Each number is 128 + 32 x the weight over its row's rms, rounded and kept within 0 to 255. Layers, rows and columns count from 0. The size above them is the row's rms in percent of the matrix's.

# layer 3 MLP up, 1024x256, rms 0.102, rows 632-684, columns 128-191
size [112  91 112 122 106  98 106 104  88  98  89 100  94 119  94  97  96  93  91  93  96  96 100 110  95  96  98 101 115 100 111  94  92 105 101  96  96  90 100 103 105 109 104  97 103 105 103  99  85 107  91  92  91]
[[150 104 145  74 101 129  97  95 122 149  80  99 144 181 102 146 148 131 123 144 188 106 119  49 147 144 114 133 156 166 134 135 151 186  79 137 116 103 101 148 141  85 103 128 169 133 133 111 105  95 152 182 194 173  85  79 141  72  76  98 170 122 136 112]
 [163 154  73  67 134 128 139  91 115 126 171 113  84 135 156  84 162 137 150 134 218 186 141 147  87 180 129 118 120 143 118 137 127 133 178 147 102 108  88 137  95 132 150 153 177 105 131 114 115 124 185 105 111 111  83 136 170 130 102 126 143 152 185 134]
 [121 157 199  94 147 119 108 129 129 126 149 111  98 142 154  79 133 118 126 146 160 134 112 141 133 149  88  94 150 116 104 161 111 100 162 105 158 103 127  65  83  57 138 109 132 139 105 146  77 153 151 141 162 151 110  93 100 155 120 118 145 127 168  84]
 [ 86 171  87 157 149 140 122 161 140 113  99 139  66 127 136 107 121 145  83  85 122 128  83 115 141 198 127 172 150 154 114  65 128 108 171 185  92 133 117 103 122 139 141 139 169 158  77 149 126 139 143 108 161  92 144 140 154  94 161 151  85 138  57 135]
 [100 177 133 123 152  95 160 141 115 100 153  90 149 124 137 145 115 209 133  85 223 127 107 163 167 140 141 103 136 115 140 124  93 143 141 174 128  82 116 182 124  95  96 186 145 169  67  64  83 102 137 155 125 126 134 108 109 130  86  80 119  85 126 115]
 [166 140 101 113  86 119  80 158 101 110 147  95 128  80 190  85 129  96 134 148 123 196 146 168 121 110 126  84 124 137 113 102 141  92 152 140 127 133 135  78 140 117  58 135 120 133 115  86 105  64 185  62 118 154 128 153 172  34 179 142 142  83 132 100]
 [ 62 145 132  83 137 114 225 129 186 189 146 138 142 143  71 165 153  92 214 112 123 120 108 172 133 115 155 180 123 132 134  63 135  86 133 178  50  84 152 129  92  94 161 109 135 135 143 109 141 107  87 124 157  79 151 152 152  67  98 150 108  91 143 123]
 [157 171 140  93 141  75 113  98 167 130 126 121 169 123 145 105 102 150 117 150 121 110 123 119 185 103 132 120 174 172  95 137  84 182 143 118 132  69 102 152 125 138 113 173 107 134 140 129 147 156 103  67 147 176 112 141 121 151 172 139 155 166 173 137]
 [126 113 112 117 113 116 107 117 101 166 107 152 178 179 155  61 103 102 168 142  72 100 123  92  72  57 192 109 191  87 207 190 161 125 117 151 127 164 152 101 123 107 137 106 151 154 137 135  76 109 141  61 179 139 135 107 158 126 133  59 146  96  68 155]
 [120 129 168 115 178 123  56 172 117 158 134 115  90 128  85 134 118 149  80 144 146 157 122 127 203 163 182 157 123 115 113  97 130 114 123 102  88 155 169  24 198 171 124 148 191 205 122 134 101 167 178 124  82 143  91 175 111 167 148 104  85  88 168 101]
 [149 101 108 121  97 117  83 136  84 155  98 129 141 170  94  76 153 131 145  67 130  79 113 147 178 112  66 114  91  95 140 128 180 106 114  78 137 136 121  63 154  79 186 144 174 129  75 198  45 122  97 147 138  97 117 144 185 145 152 156 120 180 175  97]
 [133 137 120 162 114 119 168  97  71 114 103 123 113 102 139  86 108 136 169  84  81 138  66 116 128 118 174 132 136 120 107 149 174  81  86  90 130  74 119 136 112 136 162 127 194 138 137 110 134 102 134 132 130 154 141 154 161 193 137 156 111  97  77 127]
 [130 103 123  79 167 144 117 149  65 107 104  87 121 151  92  94 150 169 109 107 154 146 107 126 161 163 138  86 138 135 176 120 148 109 171 162 153 158 136 126  88 129 129 205 161 151 116 144 185 164  86 134 108 114 105  82 169  99  88 113  53 107  75 148]
 [122 152  89 106 111 148 138 100 142 115 121 107 120  93 105 187 111 179 135  84 197 136  81 142  83 115 103 141 141 162 153 151  42 154 113 117 130 123 124 168 166 127 147 164 125  85  91 158 126  78 163 237 181 105 101 119 140 129 136 131 113  59 100  69]
 [134 149 104  59 120 111 137 110  85 183 116  99 122 116 135 114 134 145 126  92 186  81 198  29 129 106 136 115 182 128 111 102 123  99 145 143 104 122 105 173 128 147 124 125 120 138 152  89 110 140 133 168 130 102 126 123 169 108 182 146 158 138 130 127]
 [164  78 145  77 136 115 138 143 121 135 144 115 110 118 137 101 147 181 136 146 220 120 116 114 102 100 114  64 122 150 134 156 152 119  92 180  85 175 111 134 171 116 133 162 109 145 165 132 113 185 101 127 134 172 120 103  87 166 170 143  81 126  99 143]
 [119  92 190  75 153 116 109 156 159 135 140 121 124 191 161 123  89  65 143 180  85 165  90 128 121 137 124 107 128 117 149 106 159 160 137 109 108 150 171 135 107 120 122  84 154 118 118 146  75  58 110 192 152 113 117 102 210 102 145 123 168  90 171 149]
 [128 159  90 169 212 112 127 238 151 118 173  84 163 132 134 127 123 145 155  92 111 151  79 102 144 169 101 117 117 127  95 152 152  96 145 131  82 108 129 119 137 171 115 134 120 174 113 142 192  69 108  82 147 108 137 153 107 192 121  63 138 173 104 143]
 [106 112 112 131 153 182 109 110 119  85 109 195 131 166 164  60 105 138 143 103 128  94 201 135 129  94 140 135 129 137 114  88 163 120 121 159 183 130 111  56 136 115 143 136 164  84 139 113 136 128  95 178 174 116 144 120  90 151 103 132  96 136 175 102]
 [120 138 178 176 142  86 126 145 149 145 120  59 115 126 188 174 179 151 123 108 110 157  62 143 128 128 137  95 120 123 107 112 150 118 186 100 143 140 122 131 117 168  88  85  71  88 104 112  94 107 172 138 190 111 170 196 118  90 141 148 126 126  87 132]
 [104 134 129 105 160 128 121 120 120 187  76  75 160 143 104 166 135 113 186 115 159 120 168 132 135 112  82 127 117 122 167 156 109 183  81 104 103 154 135 145 118 169  91  93 203 135  81 107 173 106  94 111  76  98 101 137 119  91 120 150  69 125 130 126]
 [173 102 110 156 136 117 145 117 187  31 109 106 171  85 117 157 100 156 122 114 149 175 104 153 117 150 163 160 153 129 160 156 124 115 158 144  72 111  81  81 128  90  48  96 163 120  92 121  94 109 114  89 148 160 141 123 162 110 118  82 125  96 139  99]
 [111 110 126 102 113 148 164 116 119 122 139 121  89 140 100  86  98 143 165 124 144 149 130 122 139 100 132 116 129 166 121 120  96 169  70 133 149 170  95 159 110 133 139 106 115 122  98 104 142 100 151 180 152 149 142 130 117 126 138 107  51 138 120 160]
 [ 96 101 184  73  54  65 135 135 179 208 112 133 140 149  57  61 156  80 143 144 121  92 177 141 146 102 149 170 104 108 137 120  57 118 121 121 185 192 152 138 161 121 113 121  84 147 186  63 185  70 119 139  96 141  98 173 130 185  77 143 159  91 144  84]
 [154 131 144 131 121 185 148 149  97 137 112  59 114 102 131  93  96 126 205 118 161  84  81 124 127 180 133  74 115 111 218  98  85 158 120 132 133 152 158 132 137 148 103  99 124 101 135  90  79 121 126 126 156 129  53 158 135 125 209 153 124 178 165 117]
 [ 87 156  43 134  93 129  79  95 124 132 139 157 116 188 115 130 104 163 175 108 115 105 147 113 136 156 136 178 141 108 124 126 154 130 128 143 155  79  87 148 120 125 144 148 229 150  94 169 168 114 152 123 159 102  81 117 162 173 115 167 116  49 102 116]
 [123 124 123 126 192  75 121 165 180 111 157 110 141 129 161  85 165  65 215 129 146  95  87 130  60 182 124 116  77 154 156 159 215  86 154 137 150 170  97  68 125 117 158  50 110 132 150 123  78 116 125 114 181 148 158 155 132 111 175 123 143 144 127 115]
 [141 138  83 134 131 168 149 164 121 126 132  92  59 143 131 120 153 131  94 121  87 176 119  63 156 147 148 160 133 139 101  64 103 130  63 143 105 111 157 125 132 187 156 136  61 136 214 136 162 154 148 118 101 129 153 120 178  34 137 117  99  73 110  97]
 [110  97 129  78 138 112 150 139 122 175 147 138 162 107  82  89 152  83 118  19 177 150 110 164 126 104 122 128 106 111 109  99 194 141 144 124 150 144 116 116  95 140 109  74 137 125  90 174 146  88 133 112 149 130  98 152 179 165 137 126 157 137 241  94]
 [170 108 156 133 125  95 108 174 167 172 150  58 123 133  91  89 159 103 130 110 145 142 112 108  63 127 124 130 131 184 131 111 107 125 112 140  95  88 153  98 120 157 123 106  83  80 136  81 107 105 154  76 130 119 136 119 143 120 113 156 146 139  68  78]
 [169  84 226 186 163 203 121 172 133 147 100 166 108 133 151  88 134 107 160 144 119 145 122 140  83 112 128 109 150 114 150 137 151 134 129 126 142  66  97 159 159 117 104 114 105 132 154 146 176 117 112 145 151 141 138 165  69 117 151 114 132 109 151 156]
 [168 142 151 136 121 139 117 134 133 169 114 157 118 109 152  99 128  55 129 127 154  66 159 130  95 127 148 157  94  93 125  97 119 106 135 140 125 158 149  89 174 126 161 120 178 122 119 103 193 137 119 142 118 136 140 174 104 139 192 178 124 167 113 132]
 [113 148 164  94 170 198 175 104 131 157 110 103 117 131 147 125  94  98  85 137 136 172 153 108 122 143 135  77 135 119 152 169 120 159 131 163  76 159 144 173 157 109  51 181 172  96 119 108 132 155 176 118 118 105 146 134 167 128 172 130 185 120 133 126]
 [142 163 202 168 142 111  93 124 137 133 166 112 121 119 117  87 121 143  93 110 171 154  95 106 119 154 101 134 133 152  58 150 161 103 168  88 137 154 120 157 165  86 140 104 126 130 180 138  65 104 218  92 141  91 133 117 100 132 120 134 143 108 144 153]
 [101  81  86 199 161  64  48  95 136 143 144 100 107 157 122 119 146 121 152  54  87  70 110 120 168  76 152  62  82 165 104 181 133 169 135  92 162 100 116 129 196 102 149  95 155 158 111 108 103  93 158  75 129 185 130 104  98 156 126 140  93 166 154 131]
 [127 138 124 216 109 143 118 107 139 178 154  90  65 107 113  64 101 236  74 142 147  88 112 132 121 162 176 175  89 102 123 124 141 150  59 137 183 102 121 145  84 160 154 185 137  99 129 172 141 145 107 159 125  77 116 136 126 137 139  66 183 129 158 159]
 [113 105 144 140 183 105 120 161 128 140 117  60 180 108 169 145 131  82 112 178 168 103 130 211 125 108 108 111 159 137 143 110 102 191 143 113 139 116 169 141 149  69 135 135 119 116 138 120 131 112 181 105  96 191  62 132 159 153  77 171  99 114 156 106]
 [144  90 145  94 128 130  63 186 193 127 123  86  83 149 131 159 156 115 140 104 130 163 158 141 134  66 184 148  38  79 154  78 139 111 150  77 108 139 157 110 113 134 102 126 177 118  58 132  90 147 140 143 121 123  96 176  85 185 137 142 193 117 211  65]
 [112 108 161 134 156 138 183  83 117 106 150 123  70 136 212 118 125 162 158 120 130 150  63 134 111  96 198  93 133 109 115 149 112  99 113 140 189  87 159 171 144 134 108 172 119  99  94  93 183 146  87 123 108 138  98 121 138 186 149 118  87 147 111  64]
 [205  92 136  87  59 158 137 110 178 100 137 122 120 164 134 124  91 185 112 120  92 123 116 128 102 107 112 134 158 146 121 124  94 205 165  96 135 162 127 114 158 117  93 116 104 149  99 108  32 128 124 144 115 167 145 124  45 170  70 150 108 139 120 103]
 [119  82  95 150 192 126 131  98 122 103 183  69 181 143 129  88  84  88 126 103 112 112 186 112 194 139 150  61  74 106 162 130  98 141 104 131 161 105 122 140  77 138 124 123 185 122  96  73 134 123  88  98 102 125 125 133 144 165 122 116 115 137 137 143]
 [147 144 153 164  23 144 126  73 114 179  89 125 128  85  97 143 123 133 100 174 137 114 130 136  98 123 132 161 147 121  99 115 157 118 152 181  94 139 132  86 212 126 137 180 124 110 151 167 111 169 129 145 154 159  80 113 128 131 156  79 105  94  55 174]
 [ 95  98 129 165 128 117  92 109 107 122  83 103 101 107 171 109  98 175  56 142 180  65 107 164  84 115 109 157 155 105 144 126 163 182 135  76 202 139  92 111 157 112 129 156 144 115  87 151 118 169  82 189 121 127  80  92 203 107 130  66 169 100 166 103]
 [144 138 138  75 136  54 149 215 172 148 135 144 102 176 109 115 153 146  84 139 173 108  93  80 146 184 145 187 143 216 155  78 143 114  90 130 128 110 120 106 117 193 123 116 159 110  83 120 141 137 120  64 232 131 115 116 104 124 181 143  57 124 106 164]
 [118 125 110 128 124 104 102 107 129 102 145 106 116 162 133  85  92 116  91 134 131 180 133 137 126  69 148 120 104 124 125  97 156 159  97 141 157 154 148  53 172  78 125 111 110 146 123  88  82 143 155  94 118 117 106 148 153 164 114 180 121  80 122 109]
 [ 82 103 174  96 108 127 105 153 107 141 131 109  88  95 132 135 177 121 162 213 134 135 154 125 114 148 115 154 123  81 144 131 143 105 103 118 151 107 132 105 155 103 123 137  68  97  78 104 156 186 119 109 168 119 119  97 133  89 154  74 112  88  82 154]
 [105 190 105 140 148 179 157 161 171 172 186 128  85 174 156 147 109 108 157 136 153 150  60 147 117 199 143 115 141 135 111 121 154  61 111 133 139 135 109 108 121  95 106 130 140 177 141  90 110 159 118 106 113  99 135 171  91  74  35 113  90 148 149 153]
 [123 122 153 141 128 120  95 154 183 172 130 135 150 139 158 134 142 165  87 153 121 138 142 165 125 172 139 113 139  90 121 100 142 151 128  91 126  86 107  86 111 115  83 113 123  95 119 134 133 149 129  93  63 110  78  87 140 154  88 126 142 105 172 118]
 [ 97 166 196  56  80 106  96 180 119 126 161  97 135 135 217 167 113 152 146  78 116 123 133 112 145 138 128 134 181 142 130  90 133 151  70 119 148 117 142 149  91 165 200  79 160  79 139 133  91 124 117 153 125 102  67 179 107  90 101  86  98 127 156  84]
 [141 135 188  92 163 180 163 137  74 113 117 132 142  89 113 125 126 146 114  50 120 129  98 174 100 113 105 138 155 136 142  61 145 135 114 180 155  86 169 117 174 161  80 139 163 167  93 137 145 144 107 168 109  68 109  68 150 113 153 133 129 120 141 150]
 [126 187 140 151  79 170 130 145 104 151 174 148 207 180 203 160 135  66 185  87 150 149 137 101  68 121 128 146  96 120  69 130 150  60 125  48 156 150 183 216  72 176 117 134 117 120 109 105 187 117 183  99 111 174  98 107 153 133 124  96 163 118 134 154]
 [140 144 132 154 115 139 135 168 110 120 125 166 114 117  60 146 168 124 185 141 147 110  85 168 135 109 129 107  92 189 152 112 155 164 116 139 138 171 185 178 114  55 128 116 112  87 119 186 119 154 144 168 128  81 112 127  57  99  83 136 183 152 119 102]
 [172 107 117 111 110 131 138 119 165 119 117 151 142 154 156 111 180 104 172 131 140 109 119 152  91 145 139 126 129  69  70 179 138 148 140 109  93  90 114  78 151  75 168 190 161 163 162 136 107 152 144 120  97  66 148 125 109 151 181  52 107  62 127 170]]
# layer 3 MLP down (transposed), 1024x256, rms 0.0467, rows 632-683, columns 128-191
size [101  96 106 109 104  93 104  99  92  95  79  98  99 114  98 104  90  93  95 100  95  94 104 106 100  91 101  95 106 105 115  95 102  96 107 101  93  92 100 105 103 102 122 101 104  96  93 103  88 100  88  98]
[[186 164 118 156 131 193 100  83 170 132 111  92 170 129 156 149  71 116  92 124 118 113 129 143 142 209 130 152 107 126 177 126  44 168 173 136  87  63  94 145 117 104 151  81 107 134 160 128 100 101 149  83  81  42 149 129 117 119  92  96 140 177  65 164]
 [ 88 124 169 120 143  88 151  67 170 206 119 101  98 118 131 106 139 113 147 170 139  88 146 136  63 173 103 136 156 128 123 136 151 167  95  82 151 157  98 163 166 139 134  78 209 139 115 113 140 179 114 111 156 119 138  97 132 121  71 133 113 113 122 120]
 [164 141 107 174  97 173 124 156 123 131 154  73 104 163  75 105 185 112  79 155 151 135 103 149 110 152 133  81 125  98 140 136 184 149 137 138  80 128 141 137 167 140 157 173  90 131 168 135 101 153 131 188 103  96 134 130 120 136 122  81 185 140 160 186]
 [105 172 147 161 164 144 132  91 180 137  64 168 133 137 153 160 105 106  73 142 110  73  96 154 102 172 123 153 116 166 124 163 113 129 163 106 153 224 180 114 173 173  99 145 185  77 122  95 108  79 143 106 114 133 126 166 145 124 121 120 157 145 118 128]
 [107 115 100 113 163 160 125  99 133 127 135 148 147 125 154 126 121 155 142  51 177 142 106 159 105 132 139 145 122 137 200 150 166 144 122 125 134  85 152  92  78  88  72 139 167  94 150  65 164 132 126 194 150 154 123 114 137 181 140 113 155 112  93  67]
 [ 71 155 112  85 117 133 139 119  80 124 108 120  99 137  77 141 141 143 124 176  92  95 114  61 112 113 118 138  72  83  88 157 126 100 153 138  85 124 143 143 153 157  92 120 125 143 150 103  99  85 164 136 189 128 155 146  73 130  83 137 122 170  91 186]
 [115 127  81 184 130 127 177 115 164 127 154  65 135 130  78 159 157 165 114 131 150  83 168 107 110 103 145  96  86  83 141 147 104 104  82  57 171 104 137 110 143 105 138 125 110 138 106 161 159 168 136 184 101 105  71 113 141 189 105 150 119 177 173  98]
 [128 118 109 114  85  85 138  75 149 147 174 122 112 134 130 167 190 140 125 158 152 200 142 120 148 133 109 142  64 187 169 133 156  82 131  98 150 160 198  83  76  53 102 153 184 130 103 137 193 111  77 196 150 159 126 121 110 110 148 144  80 131 122 132]
 [140 121 129  80  93 123 121 152 162 182 175 153 108 134 181 113 105 127 173 168 183 112  82  91 124 176  30 134 150 158 158 115 128 128 131 106 108 165 154 137 160 132 111 161 201 107 119 139 119 154 138 145 158 139 174 134 149 141 139  99 156 103 106 136]
 [136 118 163  73 161 140 196 140 129 124  93 116 102 163 116 146 124 145  66 144 117  93  60 171 127 119 136 126 147 136 130 126 139 100 151 120 168 151  96 171 104 117 124 139 173 125  75 168 137 126 132 150 127 116 121 128 137  73  95 140  37 150 163 151]
 [116 100 143 100 159 121  60  87 129 140 147  82 126 133 146 153 171 153 130 129 125 121  76 130 153 166  42 152 156 140 101 127 141 181 151  57 152 134 117  97  98 121 159  97 134 110 115 192 135  95 134 131 126  76 101 167 155 120 150 172 146  82 107 105]
 [119 159 122 147  99 105 110 191 118 136 115 107 152  95 143 109 146  93 128  98 142 192 152 143  98 172 164 108 107 126 144 164 163 133 114 115  99 136 114 102 162  82  98 142 101 127 134 104 148 153  88 157  76 107 120 119  94 113  73 144 139 120 157  83]
 [ 99 147 140  89 149  84 170 198 149 165 133  91 135 169 103 131  75  94 120 112  95 151 158 136 149 120 213 129 100 138 161 139 137 129 176 166  99  95 139 156 136  76 150  82 120  80  95  91 172  90 112 129 135  86 124 135  83 132 108 115 143 161 142 162]
 [177  92  95  85 152 107 132 135 119 146 101 125 151 125 148 118 131 111 193 144 141 138 171 127 101 136 121 157 108 109 184 163 144  94 109  98 133 114 110  81 155  78 138 112 134 110 145 139 105 124 149 139 210 110 133 126 126 221  95 178 163 142 217 148]
 [159 129  65 120 102 104 144 132 147 166  99 121 157 137 143 131 101  94 136 122 151  65  91 130 115 109 147 128 141 109 161 148  80 103 151 132 134 181 131 110 122 104 132  95 128 122 128 117 188  96 132 105 141 151 131 197 111 212 149  91  88 112 110  49]
 [182  64 193  99 141 117 135 130 108  71  85 128 172 145 131  80 141  93 140 110  79 146 164  85 147  78 130 151 126 214  89 148  95 112 141  46 151 100 122 103 135 143 186 131 104 109 174 147  95 135 162 125 152 167  93 165 100 154 139 148  38  65 149  98]
 [124 128 113 147 137 141 195  77 132 109  99 118 106  85 133 116 151 125 139 162 109 113 140 144 136 108 119 120  80  84 160  79  68 108 129 137 175 141 129 126 130  94  94 183  48 121 209  65 141 172 109  73 121 102 121  87 120  68 122 177 130 183 173 163]
 [ 44 163 141  75  92 129 136 140 117 111  71 112 151 157 125 157 119  97 133 145  92 135 143 118  98 139 122 143 178 174 128 166  81 171 102  79 102  73 136 104 147 130 120 143  96  49 138 122 120  98 122 167 157 133 113 141  91 135 155  67  91 137 148 159]
 [158 133  85 157 147  90 120 117 192 138 106 151 163 145  94 136 136  53  87 191 112 106 155 107 161 152 165  80  81 127  90 101 146 152 175 136  99 156 125 107 134 194 147 159 119 131  94 126 154  81 118 135 122 122 149 142 151 111 145 124 144 134  97 160]
 [116 132 117 204 144 116 136 153 135 159  99 119 111  87 143 190  95 125 139 161 166  93  96 119 110 101 148 135 138 101 159 111 130 129 144 169 163 155  94 106 150  88  73  67 171 112 108  46 178 124 122 101  87 126  81 142 102  95 136 162 115  88 210 139]
 [110  78 171 187  79 142 135 125 113 127 126 130 133 150  95 162 146 102 110 136 172 133 122 167 146  95 143 158 105  75  67 140 162  96 103  98 115 145  76 135  88 118 139  73 121 174 181 112 101 151 205 110  93 130 112 124 111 118 141 145  94  84 123 175]
 [114 135 165 224  90 109 124 143 143 154 121  80 104  73 112 149 150  17 107 100 138  73  95 152 105 133 143 134 133 130 124 165  93  89 157 104 162 165 129 114 116 133 197 139 105 109 123 152 146 133 120 132 141  98 147 156 107 132 142 106 155 157  78  92]
 [ 71 122 112 119 134  65 184 121 141  84 156 128 101 100 133 150 137 138  82 160 158 167 106 159 124 166 136 176 124 180 131 113 128  63 112 103 142 158 119 155 152 156 144 155 143 140  96 173 142 133 118  63 194  64 126 142  92 107 148 125 130 171 119  72]
 [ 89 162 143 125  60 104 134  71  81 121 138 136 121  77 123  83 128 172  95 166 181  96 145 170 129 134 148 159 141 118  95 177  43 122 114 129 137 148 125  98 130 149  74 121 148 118 148 148  93 149 106 179 137  97  98  99 151 125  95  87 209 131 140 102]
 [114  76 108 122 120 108 137 112 187  97 117 132 152  69  93 152 132 110 123 162 170 158 109 168 126 204 112  92 112 141 168 148 139 129 206 126 140 140 148 105 108 133 133 108  98  69 120 145 155 124 172 135  88 112 128 169 115 159  56 143 129 133 133  74]
 [113 153  75 182 141 190 174 125 155  69 185  95  97 140 143 172 169 120 139 124  55 115 131 158 143 194 116 174 124 127  99  94 109 119  82 118 142 142 121 145 102 109  89 109  53 138  44 141 132 156 135 147  99 128 156 143 138 162 149 137 118  77 121 162]
 [143 116 135 120 151 158 171 129  86 126  93 130 120  86 147 160 150 172  67 112 128 138 135 145  70 157 185 105 113  94 119  84 123 194 122 142  82  70 181 153 128  47  80 111 147 117 127 155 149 175 146 138 175 148 121 107 145 189  73 179 140  54 209 193]
 [115  84 121 154  87 159  91 138 114 124 164 179  68 139 110 103 126 161 163 136 127 133 101  81 128  70 104 105 137  98 128 162 138 139  96  87 102 130  95  94 118 121 139 125 123 121 145  92 168 114 123 184 139 144  87 169 126 190  87 135 112 172 113 190]
 [ 88  77 183 142 124  80 108  73 159 112 122 150 173 107 106 162 126  95 112 166  98 159 166 124 127 165 128 106 109 137  91  72 118 136 130 173  84 167 108  85  46  98 145  91 117 181 145 147 117 143 172 110 124 100 178 128 165 102 143 137  74 128  69 142]
 [138 116 184  58 195 161 149 147 158 101 128 158 102  94 148 172 137 119  90 117 163  78 108 112 128 123 147 108 119 123 115 145 124 116  99  87 136 107 112 195  66 137 144 121 110 141 167 135 163 127 113 133 128 137 149 162 168  86 133  52 133 149 131  83]
 [191 144 140 121 114 113 212 158 132  80 133  58  69 145 125 147 103  68 144 109 133 114 136  74 138 181 124 100 131 127  93 109 119 134 169 132 134 196 108 204 118 143 163  17  83 127 200  92 135 119 112  98 144 112  94 124  77 114 112 159 154 146  94 195]
 [127  97 126 102 185 103 181 140 128 114  97 144 113  97 107 158 112 115  82 165 164 155  89 143 102 120  38 176 144 157 146  97 181 136 157 172  98  95  84 102 148 141  99 149 103 158 133 108  58 103 158 127 116 139 107 122 194 147 126  76 119  80 197 133]
 [111  84 145 172 184 104  94 127 170  71  68 126 133 152 162 127 104 156 132  86 152  48 146 149 117  97 152  98 131 101 112 105 132 118 207 135 106 153 140 142 106  34 108 121 160 120 121 167 142 184  89 129 152 176 104 160  74 136 135 167 147 195 159 161]
 [176 122 146 135 150 108 114 127 192 112 126  56 204 171 128  92 176 111 155 134 110 106 133 126 162 121 136 133 135 178 152 121 103 145 188 162 127  73 118 147 123 138 139 196 164 108 171  60  99 104 109 141 132 100  92  52 103 163 109 175 200 142 184 134]
 [157 107  91  73 117 147 100 147  66 129 126 124 155 155  87 133 152 132 125  77 141  76 128 126 132 152 135 123 126 108  87  98 167  90 123 128 104 121 118 159 124 127  90 145 135 149 110 105 140  93 160  61 186 142 114 164 128  76 139 154  93  71 100 116]
 [ 96 144 150  63 183 122  74 120 126 139 138 137 152  93  81 151 150  85 148 103 105 117 129 102  86 181 144  85 118  92 141 178  86 128 164 102 128 136 172 117 108 154  88 102 129 165 128 157 100 116 117  50  86 169 123 128 126 149 126  99  71 180 134  75]
 [174 112 140 132 167  57 157 152 197 122 113 147 131 141  85 109 106 165 159 166  98 113  83  67 142 125 128 110  91 117  70 125 199 132 135 133 112 121 116  86 168 145  84 107 177 142 125 111 169 126  83 158 162 151 115 103 139 140 170 164 145 142  75  92]
 [108 115 146 113 115  89 139  52 156 125 125 187  86 120 123 132 182 163 117 157 145 100 130 156 118 134  75 155 110 104  75 133 130 108 125 220 112 115 140 113 107 162 186 175 106 164  85 149 101 116  97  94 114 139 145 164 137  51 117 131 109 156 115 136]
 [ 94 138 112 133 105 137 129 101 128 126 108 152 123 143 141 137 128 151 126 144  93  93 151 156 137  77 117 143 130 157  97  92 137 146 177 181 111 121 158 138 157 108 148 104 125 103 100  83 139 209 139 156 160 135 128 136 127 137 129 142 115 155 106 129]
 [120 138 138 137 138 133  93 126 112 122 143 129 158 163 165 127 100 147  77 142  80 141  82 143 117  39 106 167 160  84 167  84  72 114 152 158 151 118 130 124 171  68 108  84 126 112  57 132 185 153  47  93  76 179 117 115 169  87 129 146 141 170 132 125]
 [ 94  84 150  84 118  91 127 158 107 155 161 137 103 157 172 134 108 143 139 146 181 147 108 113  98 120 107 138 113  92 169 119 132 149 144 127 132  97 162 101 113  87 113 134 183 162  88 108  90 134  94  93 134 135 181 104 151 103 108 119  78 138 131  89]
 [103 201 147 105 181 124 196 161  96 157 181 120 201 119 137  85  94 155 161  95 152 172  88 121 103 155 121 139 109 141 210 102 125  89 129 110 133 126 140 136  65  97  76 110 140  71 149 155 135 152 151 197 123 112 160 100 146  94 117 151 106 127 138  84]
 [152 198 157 112 127 142 132  95 171 121 164 122  84 130 179 212 160 112 113 152 166 114 145 167 184 114 140  98 113  64  95 113 117 117 159 175 123  77 137 142  64 172 139 216 117  49  85 193 137 101 153 183  70  99  98 120  58 132 173  91 103 118 107 157]
 [112 168  76 130 103 149 195  93 156 137  99 110  79 145 141 170 146 134 117 115  81 129 119 173 134 159 147  54  87 116  77 127 109  98 161  97  80 118 140 136  87 145 145 156  93  87 129 146 149 113 145 102 126  82 105  89  73 137 116 126 201 120 145 164]
 [113 113 141 148 116 163 111 180 163 113  38 188 157 113  62  90 135  83 125 129  99 135 111 102 103 136 169 135 183 114 143  86 163 185  62 171 117 169 116 122  86 147 106 100 119 159 197 113  92 119  95 117  83 177 100 115 139 119 105 181 127 136 121  91]
 [ 76 138 137  86 136 130  94 141 110  94  80 137 136 110 116 159 119 185 175 165 108 171 135 136 161 103 121 103 129 119 115  76 159 154 126 179  98 122 132 138  89 155 148  85 109  96  97 102 143 106 110  69  68 116 132  81 135 139 163 156  98 116 117  89]
 [145 161  62 167 166 193 141 128 151 126 125 159 186 180 118 131 132 144 127 100  98 114  85 123  84 143  90 116 112 126 153  81 141 148  99  30 113 124 103 142 117 150 122 203 127  98 107 116 128 156 132 123 128 163 108  99  99 172 111 171 155 191 148 201]
 [135  96 102 119  82  87 169 123 126  91 118  87 102 102 142  74 104 111 130 134 105  73 143 123 134 167 139  78 184 206  86 119 133 151 184  65 110 110  74 190 139 132 112 147 131 141 171  44 134 135 138 146 114 147 139  78 126 151  81 174 129 154 125 100]
 [129 136  72 145 149 123 149 191 176 147 149  88 148 115 154  89 162 117  97 107 145 100 105  96 125 102 175 149 187 126 102  78 123 111  98 137 152 131  59  87 111 148 102 128 127 167  99 127 167 109 131  84 167 115 150 141 189  90  88 138 152 115 104 140]
 [147 127 139 148 113 148 162 101 119 177 126  87 114  85 117 149 102  95  46  91 172 118 146 126 110 128  70 104 124 199  79 105 118 141  82 123 124 159 142  70 144 141 147 157 122 112 166 126 112  86 121 160 106  68 175 124 164 173 158 144  85 109 153 157]
 [ 81 172 137 125 130 120 128 138 103  85 140 152 188 125 129  97  93 140  87 121 118  62  81 175 135 128 111  40 137 122  99 111 139 148  76 193 146 146 110 102  99 171  87 159 128 128 108 103  76 121 193 108 156 188 128 111 108 150  72 126  99 157 149  78]
 [181 155 114  93 108 109 117 100 104  68 121  33 119 128 129  98 140 144 121 160  91 191  62 190  63 122 115 113 106 163 123  93 118 171 109 184 109 123 106 130 149 126 153 122 133  60  97 116 158 144 168 135 114  77 128 132 135 108 168 149 113 142  54 148]]